config.yaml
n_layer: 10
d_model: 768
n_head: 18
n_kv_head: 3
head_dim: 64
d_mlp: 2688
vocab_size: 8192
activation: "gelu"
norm: "rmsnorm"
norm_place: "pre"
norm_eps: 1e-05
positions: "rope"
rope_base: 10000.0
rope_fraction: 1.0
qk_norm: true
attn_scale: 0.125
bias: "none"
tie_embeddings: false
parallel_block: false
init: "trunc"
init_std_qkv: 0.0259
init_std_o: 0.00473
init_std_up: 0.0259
init_std_down: 0.0031
optimizer: "muon"
lr: 0.0175
lr_mult_qkv: 0.4
beta1: 0.93
lr_head: 0.00439
grad_clip: 0.5
warmup_steps: 95
schedule: "wsd"
decay_fraction: 0.617
decay_shape: "linear"
final_lr_fraction: 0.1
batch_tokens: [65536, 131072, 196608]
seq_len: 2048
doc_mask: true
train_tokens: 955100000
steps: 7706
dataset: "wikipedia_en"
Each number is 128 + 32 x the weight over its row's rms, rounded and kept within 0 to 255. Layers, rows and columns count from 0. The size above them is the row's rms in percent of the matrix's.

# layer 4 MLP down, 768x2688, rms 0.0568, rows 183-199, columns 2304-2495
size [ 99  98  99  99  99 101  97  99 104  98  99 103 100 101  99 102 102]
[[ 58 127 138  85 124 118 119 102 112 146 141 125 175 126 137 124 111  81  46  59 154 110 158  87  96 157 102  54 167 100  98 165 185  91  84 142 180 102 138 119  81 115 118 167  99 121  99 154 105 137  67 125 167 139 105 128 118 160 121 148 181 169 181 133 125 171 157 149 143  95 121 116 114 131 133 105 122 136  50 116 130  95  95 175 127  98  98 143 103 101 154 115 100  84 134 122 144  94 158  60 138 113 109 121 151 104 135 151 138 104 108 155 156 151 187 143 109  77 156 172 189 139 140 119 135  85 119  97 135 139 132  74 173 132 131 131 107 129 155 143 170 156 139 134 142 156 131 104 102  91 102 106 169 133 127 140 138 172 180  90  86 135  77 137  95 156  77 115 148 161 141 143 169  56 142  74  93 129 158 121 162 141 137 136 117 132 124 172  80 173 127 191]
 [163 146 125 106 148 132  84  97 114 142 151 137 151 115 102 139 171 143 152 136  90 109  75 103 130 149 191 115 144 114 117 129 117 167 117 139 153 172  73 140 143 114 127 122 115 114  54 134  96  92 172 164 123 164 133 174 196 186 139 140  96 122 159 107 167 171 194 134  98  99 126 163 119 125  66 129 146 137  60 118 135  85 140 172  93  98 147 141 103 108 157 114 154 148 151 155 145  87 103  96 125 135 126 141 207 165 113 163 129 134 130 108 195 117 117 144 181 119 118  82 146 130 169 148 161 118 123 129 116  78  77 148 128 110 130  88  78 128 110 107 114 170  71 118  89 149 131 189 155  85  94 159 121 143 165 147 114 131 124 160 139 141 167 147  43 120 158 142 134 157 118 136 141 189 129  54 147 107 112 111  96 120 141 151 169 135 147  76 154 207 170 169]
 [168 118 108 133 166 104 137 159 131 163 129 148 160 111  65 159 143 158 192  56 134 135 132 137  75 150 110 155 161 136 152 154 201 166 115 142 132 157 106 166  89 185 112  70 143 129 137 127 148 110  90 151 139  98 147 110 158 123 146 129  99  96 142  70 103 160 107 168 151  92 154 215  82 149 169 101 168 174 125  73 156 169 105 115 161 165 157 139 162  75 125 122  80 131 186 147  87 165 100 170  85 168  80 130 106 175 129 113  97 117 140  97 170  90 149 103 126 112 137 108 164 150  59 152 172 109 112 121 123 129 130 108 129 126 107 164 149 142  63 131 132 135 122 118  80 111  98  96 189 159 108 134 111 137 146 116 148  86 177  69  89 154 177 143 101  86 128 161 113 112  82 154 127 143 125  70  92 171 156 131 158 178 147 123 108 193 186 149 168 161 192 156]
 [149 152  68 132 179 142  99 114 140 142 135 105  71  62  86 106 134 113 139 165 100 131  94 213 148  69 131 122 122 128 104 112 107  92  85  78 154 121  59 130 100  99 128 150 158  74  88 128 128  64 141 134 108 107  74  90 127 102 183 129 136 148 166 137 110 110 168 111 111 124 117 162 107  56 182 124 142 158 124 130 127 127 129 139 136 114 102 120 165  72 101 141 112  95 126 131 161  79 130 146  94 127 100 130 150 151  96  71 107 126  76 142 145 114 116 149 212 139 127 129  66 137 102 104 104 158  70 129  89 142 127 153  73 166  76  81 113  37 116  95 122 123 127 171 109 121 101 128  81 134 129 118 145 126 113 132 129 115  81 127 108  89 116 134 152 105  81  88 103 150 146 164 104 142 139 157 175 148 166 109 130 139 129 112 155 117 110 105  55 130 105 132]
 [111 152 156 120 106 129 161 179  90 142  77  93 149 104 130  85  75 123 125 105 132  96 157 139  98 142 210  68 116 126 189  93 132 112 112 122 132 176  87 123 130 165 131 111 126 134 111 162  76 137  92 117 160 136 185  65 138 193 136 156 146 104 121 128 100  96 104 113 144 141 152  91 114 145 175 167 160 152 139 151 122 176  74 180 124 120 128 168 162  87 164 189 100 127 121 158 110 140  84 140 134  97 123 107 151 102 121 164  91 160 127 128 115 154  95 143 176 152 132 126 148 143 127 107 172 176 154 128 135 147  85  97 185 109 196 155 166 199 181  94 112 116  79 150 133 143 175 134 133 163 130 136 188  79 119 125 127 109 141 168 121 131 190 105  99 135 144 108 116 175 109 137 126 181 135 176 174 220 171 187 124 141 148 126 166 147 153 173 139 111 133 114]
 [147 151 158 126 122  85 143  91  59 148 190 123 127 113 148 117  81 154  98 119 102 137 116 114  94 124  87 123 116  80 172 148 181 117 181 132 164 159 138 177 202 142 139 158 162  98  80 149 158  92 114  97  98 121 119 143 142  85 183 123 134 164 140 167 150 170 191 123 124 122 110 108  59  94 138 148 127  57 161 115 183 146 174 133 135 174  92 120 159 115 114 166 184  87 129  84 147 104 134  67 163  63 111 111 153 114  83 105  91 157 154 111 102 113 120 155 153 148 110 143  92 159 141  80 123 164 129 119 102 221 135  91 145 140 171 169 154 149  89  94 115 118 140 124 119 104  80 133 153 121 113 159 119 117  57 175 155 111 140 110 111 146  44  78  94 139 130  92 121 132  65 113 174 129 126  90  82  76 170 164 175  92 136 180  90 127 180  69 145 133  87 106]
 [ 82 130 153 133 159 107 119 201 118 163 148  97 116 131  70 189 136 126 111 112  75 116  91 167  77 139  80  99 139 112 117 115  74 193 127  97 121  98 140 169 137 140  99 131 150 114 154 175 164 193 108  99  85 172 171  73  84  80 139 100 103 122 128 143 120  67 195 105 123 148 111 122 126 140 169 146 156 110  42 221 136  92 188 155 138 159 146 115 129 156 113 103 106 116 165 160 127  75  98  96 116 138 180 112 147 109 166  66  90 181 111 106 129  97 178 146 193 144  58 145 118 123 185 203 111 120 106 157 178 145 195 109 137  83 165 123  98 108 107 171 146  81 110 121 138 174 126  90 127 116 136 143  51 164 100 174  88 122 102 146 118 145 134 145 156 106 155 190 119 109 192 171  94 132  78 155 142 122  97 137 109 113 135 141  71 157  94 100  99 119 151 135]
 [132  76 119 131 124 171 136 125 121 116 133  74 157 146 135 129 133 118 104 140 133 179  81 125 108 161 135 139 126 105 123 151 129 143 118 136  82 137 151  84 164 152 148 135  94  95 180 140 159  93 123 103 153 155 132 137 146 127 113 102 150 123 104  94 136  71 131  98 100 161 181 124 160 160 146 164 120  91 106 152 136 119 108 189 149 150  81 121  38 157  97 172  83  77  83 133 129 208 159 143 178 135  97 126 141  93 154  99 142 156 148 156 148  93 165 195 176 140 107 157 197 130 107  69 128 135 179 107 145 153 108 153 116 159 173 109  94 154 158 160 105 170 100 124 133 152 140 115 104 187 139 134  73 155 138 152 195 120 106 134 144  66  79 114 136 151 128 161 121  89 129 150 168 105 113 107  65 151 126  51 128  69 173 143  56 123 136 110 139  87 140 200]
 [ 56 115 118 151  77 118 157 106 141  66 144 173 183  86 113 156  83  92 211 106 135 100 168 125 152 107 126 132 166 137 131 118 148 114 114  79 115  98 126 167 113 172 107 142 167 145 144 160 150 124 137  83 175  79 112 124 134 184  89 141 129  94 109  93 163 123 109 144 179 155  80 135 103  52 104 184 106 125 121 157  90 106 135 111 170 119  63 110 144 169 156 135 107 129 135 161  80  89 109 161 155 160 130 192 126  86 141 169 127 112 132 133 103 115 127 191 129 185 145 157 142 131 157 115 137 104 188 121 188 111  94 137 116 133 222  88 121 133  92 105 129 103  85 175 112 148 178  86 116 131 143 214 166 172  98 160 148 102 102  95  86 146  68 203 129 142 102 103 119 114 128 142 126 111 141 128 163 173 103 198 163  86  81 105 109 175 139  73 132  84  88 138]
 [ 88 156  98  83  91 136  91 155 123 107 131 147 104 198 136 102 202  67 145 134 127 170  75 159 161 127 169 110 114  94  92 136 104 134 126 128 108 102 176 122 126 190 168 114 195 134 182 136 182 122 134 145 190 112 151 126 127 116 131 114 108 171 135 171 132  90  52 134 148 169 162 131 107 109 104 130 138 146 129 131 112 138 176 141 105 146 126 114 101 110 141  49 106 144 132 143 157 108 126 172 173 140 104 160 229 144 123 138 138 169 121 141 103 116 195 207 115 120 155 138 137 172 123 181  48 180 127 128 179  82 136 160 163 103 174 103 162  94  92 122  92 134 139 166 146 123 117 105 126 117 205  86  70 125 120 100 128 113 157 157 139  81  83 157 140 139 130 127 191  88 181 147 119 131 141 162 134 153 125 174 157 171 106 123 132 134 139 125 102 121 166 136]
 [ 81  94 140 132 102 131 111 131 157 121 119 179 130 132 135 204  99 122 115 143 107  62 151 155  82  87 130 109 129 162 174 146 128  85  90 138  99 107 110 111 127  79  58 164 113 145 110 119  51 141 141 156  96 136 146 140  81 197 102 191 111 157 252 172 115 143 195 184 107 129  84 144 126  98 107 131 100 155 117 154 118 193 131 131 105 116 172 123  89 125 143 100 171  94 126 157 161 110 131 137 181 192 150 159 123 205 158 141 142 108 111  97 184 145 126  80 231 199 147  88 148 151 174  55 180 156  97  91 144 129 153 148 164 148 164 135 218 114 126 192 127 132 179 166 197  88  87 103 136 110 104 126 163 133 181 237 151  96 128 135 182 119 105 164 111 120 175 132 166  97 150 150 113 157 159  89 163 109 126 138  54 160 115  75 145  94 116 166  59 118 167 212]
 [ 95 131 106 148 143 169 139 113 126 155 198  77 150  36 109 146  83 176 151 120  89 139 128 125 170 138 175 111 164 124 127 111 210 169  88 101 129 101 144 107 119 110  63 135  40 118 111 161 121 122 133  98 151 114 108 143  85 110  84 161 129 116 189  93  91 123  59 130 158 107  98  91  57 146 140 120  90 124 123 106 114  99 109 143 177  95 143  76 115  82 147 149 111 138  78 160  97 150 134 174 148 138  99 142 108 111 118 178  69 215 170 152 134 199 117 165  90 109 122 104 126 121 135 121 127 181  55 151 118 147  96  94 113 170 143 124 124 123 102 163 159 115 153 174 192 105 115 138 150 143 182 137 145 170 106  53 158  91 112 117 141 133 187  74 102 157  98  87 128 139  80  71  94 132 124 136 124 121 170 120 134 139 157  93 115 180 144  96 121 108 146 171]
 [153  81 103  50  98 145 132  85  92 109 162 123 157 103 127 153 125 132 148 209 124 137 120 118 122 165 111 145 144 120  99 175 147 138 131 106 124  92 133 122 109 135 141  85 160 124 182 122 122  54 120 108 110 210 129 125 185 139 117 135 128 101 175 118 212 148 142 145 119 146 153 114  83  78 155 121 121 176  99 106 140  70  71 102 122 152 122 124 159 170  84 149 126  79  73 153 130 171 123 134  70 149 151 128 139 141  89 101 139 169  76 150 140 173 133  78 116 118 101 113 187 137 144 175 134 161 122 171  62 118 149 102 136 142 129 221 122 114 127 141  86 139  94 134 158 164 100  76 129  84 174 111 171  88 164 119 140  85 123 133 127 167 191  62  76 194 160 129  90 224  65 159 128 160 100 152 135 138 157 106 126 174 143 123 143 115 153 157  68 100 137 127]
 [142 135 124 186 141 214 102 124 169 100 117  88 141 146 101 141 161 169 107  58  95  82 151 138  86 205  89 157 155 137 161 123 134 120 152 119 134 163 105 126  98 167  80 183  91 177 133 149 169 166 145 159 145 117 136 118  92 116 156 160 167 143 190 166 121 122 163 116 152 157 141 191 127 156 135 142  38 177 120 224 189 145 177 102 149 162 125 146  80 127 126 130 115 125 162 129 138  83 112 154  99 178 123  88 107 132  96 183 118 130  96 120 127 122  82 145 184 137 107 126 124  75 180 114 156 208 118  88  86 104 114 125 171 136 110 168 151 133 169 129 110 113 142 120 142 120 129 172 103  96 135 136 104 137 120  90 168  29 118 126 119 138  83 115 165 128 136 116 140 155 128  87 158  52 157 113  81 117 117 141 158 151 159 104 134 123 171 126 177 120 126 148]
 [168 113 147  89  98 134 122 131 126 105 101 117  78 145  83 142 101 109 150 106 140  56 181 126 121 106 116 138 175 181 140 116 104 157  91 119 126  73 140 172 132  82 117 149 165  95 151 152 130 103 150 152 121 149  51 135 115 111  58 181 104 100  98 112 126 113 169  56 101  93 143 155 206 144 113  89  85 109  50 117 135 186 153 126 178  97 122 122  93 101 118 150 138 140 131 174 121 119 102 120  92 136 136 149  75 129 100 137 122 121  95 111 135 116  97 109 135 147 102 108  95 117 126 111  61 104 152 103 139 135 145 101 112 133 154 130 136 167 149 112  97 198 120 100  57 110  94 121 165 141 135 123 148  91 153  66 168  96 124 190 125 130 163 131 147 136 121 165 155 117 128 152 184 109  98 101  51 160 217 139 137  97 112 179 155 130 167 154  97  91 114 152]
 [138  79 122 191 201 139 119 111 145 110 109 174 153 169 140 137 117 117 160 120 132 131  56 183 116 151 111 148 168 154 198 106  99 144 109 166 171 163 153 112 130 139 149  88  91 171 148  94 122 128 179 184 135  99 113 168 122 129 118  77 103 188 141 145 123 101 134 128 115 141 119 173 123 144 125 122 129 115 164  83 129 134 112 134 148 113 149 145 157 107  98 110  85 123 137 134  98 173 141  89 164 130 133 135  71 174 184 159 104 117 135 112  92 214 179  94  97 129  74 125 167 157 158 155 128 141 101 118 140 141 171  79 177 114 158 121 116 139 124  96 131 112  83 172 129 102 146 121  86 153  98 149 152 140 107 122 185 148 134 158 118 144 102 135 157 137 146 140 155 100 121  91 137 143  74 177 110 113  95 122 118 167 129 126 150 178 109 136 123 135 124 161]
 [127  85 151 133 102 138 119 122 138 116 127 128 150 190 131  79 143 170 130  80 135  98 150 157 109  92 165 129 110 216 133 139  78  63 138 131 132 109 117  71 169 215 145 117 191 155 150 123 119  81 148 100 100  81  98 148  89 115 118 102 162 105  93 132 145 133 179 139  85 113 136  62  96 123 172  96 162 115  95 145 119  65 153  94 152 188 150  73 178 173  96 109  99  72 158 121 122 130 145 139 139  69 123 127 125 108 155 118 138 142 153 120 119 123  86 142 142 107 133 102 121 166 145  63 110 112 165 156 127 135 122  37 100 161 107 131 143 122 133  42 147 120 169 122 117 174 125  99 114 145  69 119 165 117 137 135 112 179  68 125  90 115 119 105 113 149  82  99 160  97 110 178 114 116 108 102 124 139 160 127  87 140 137 130 176 164 128 100 109 153  82 111]]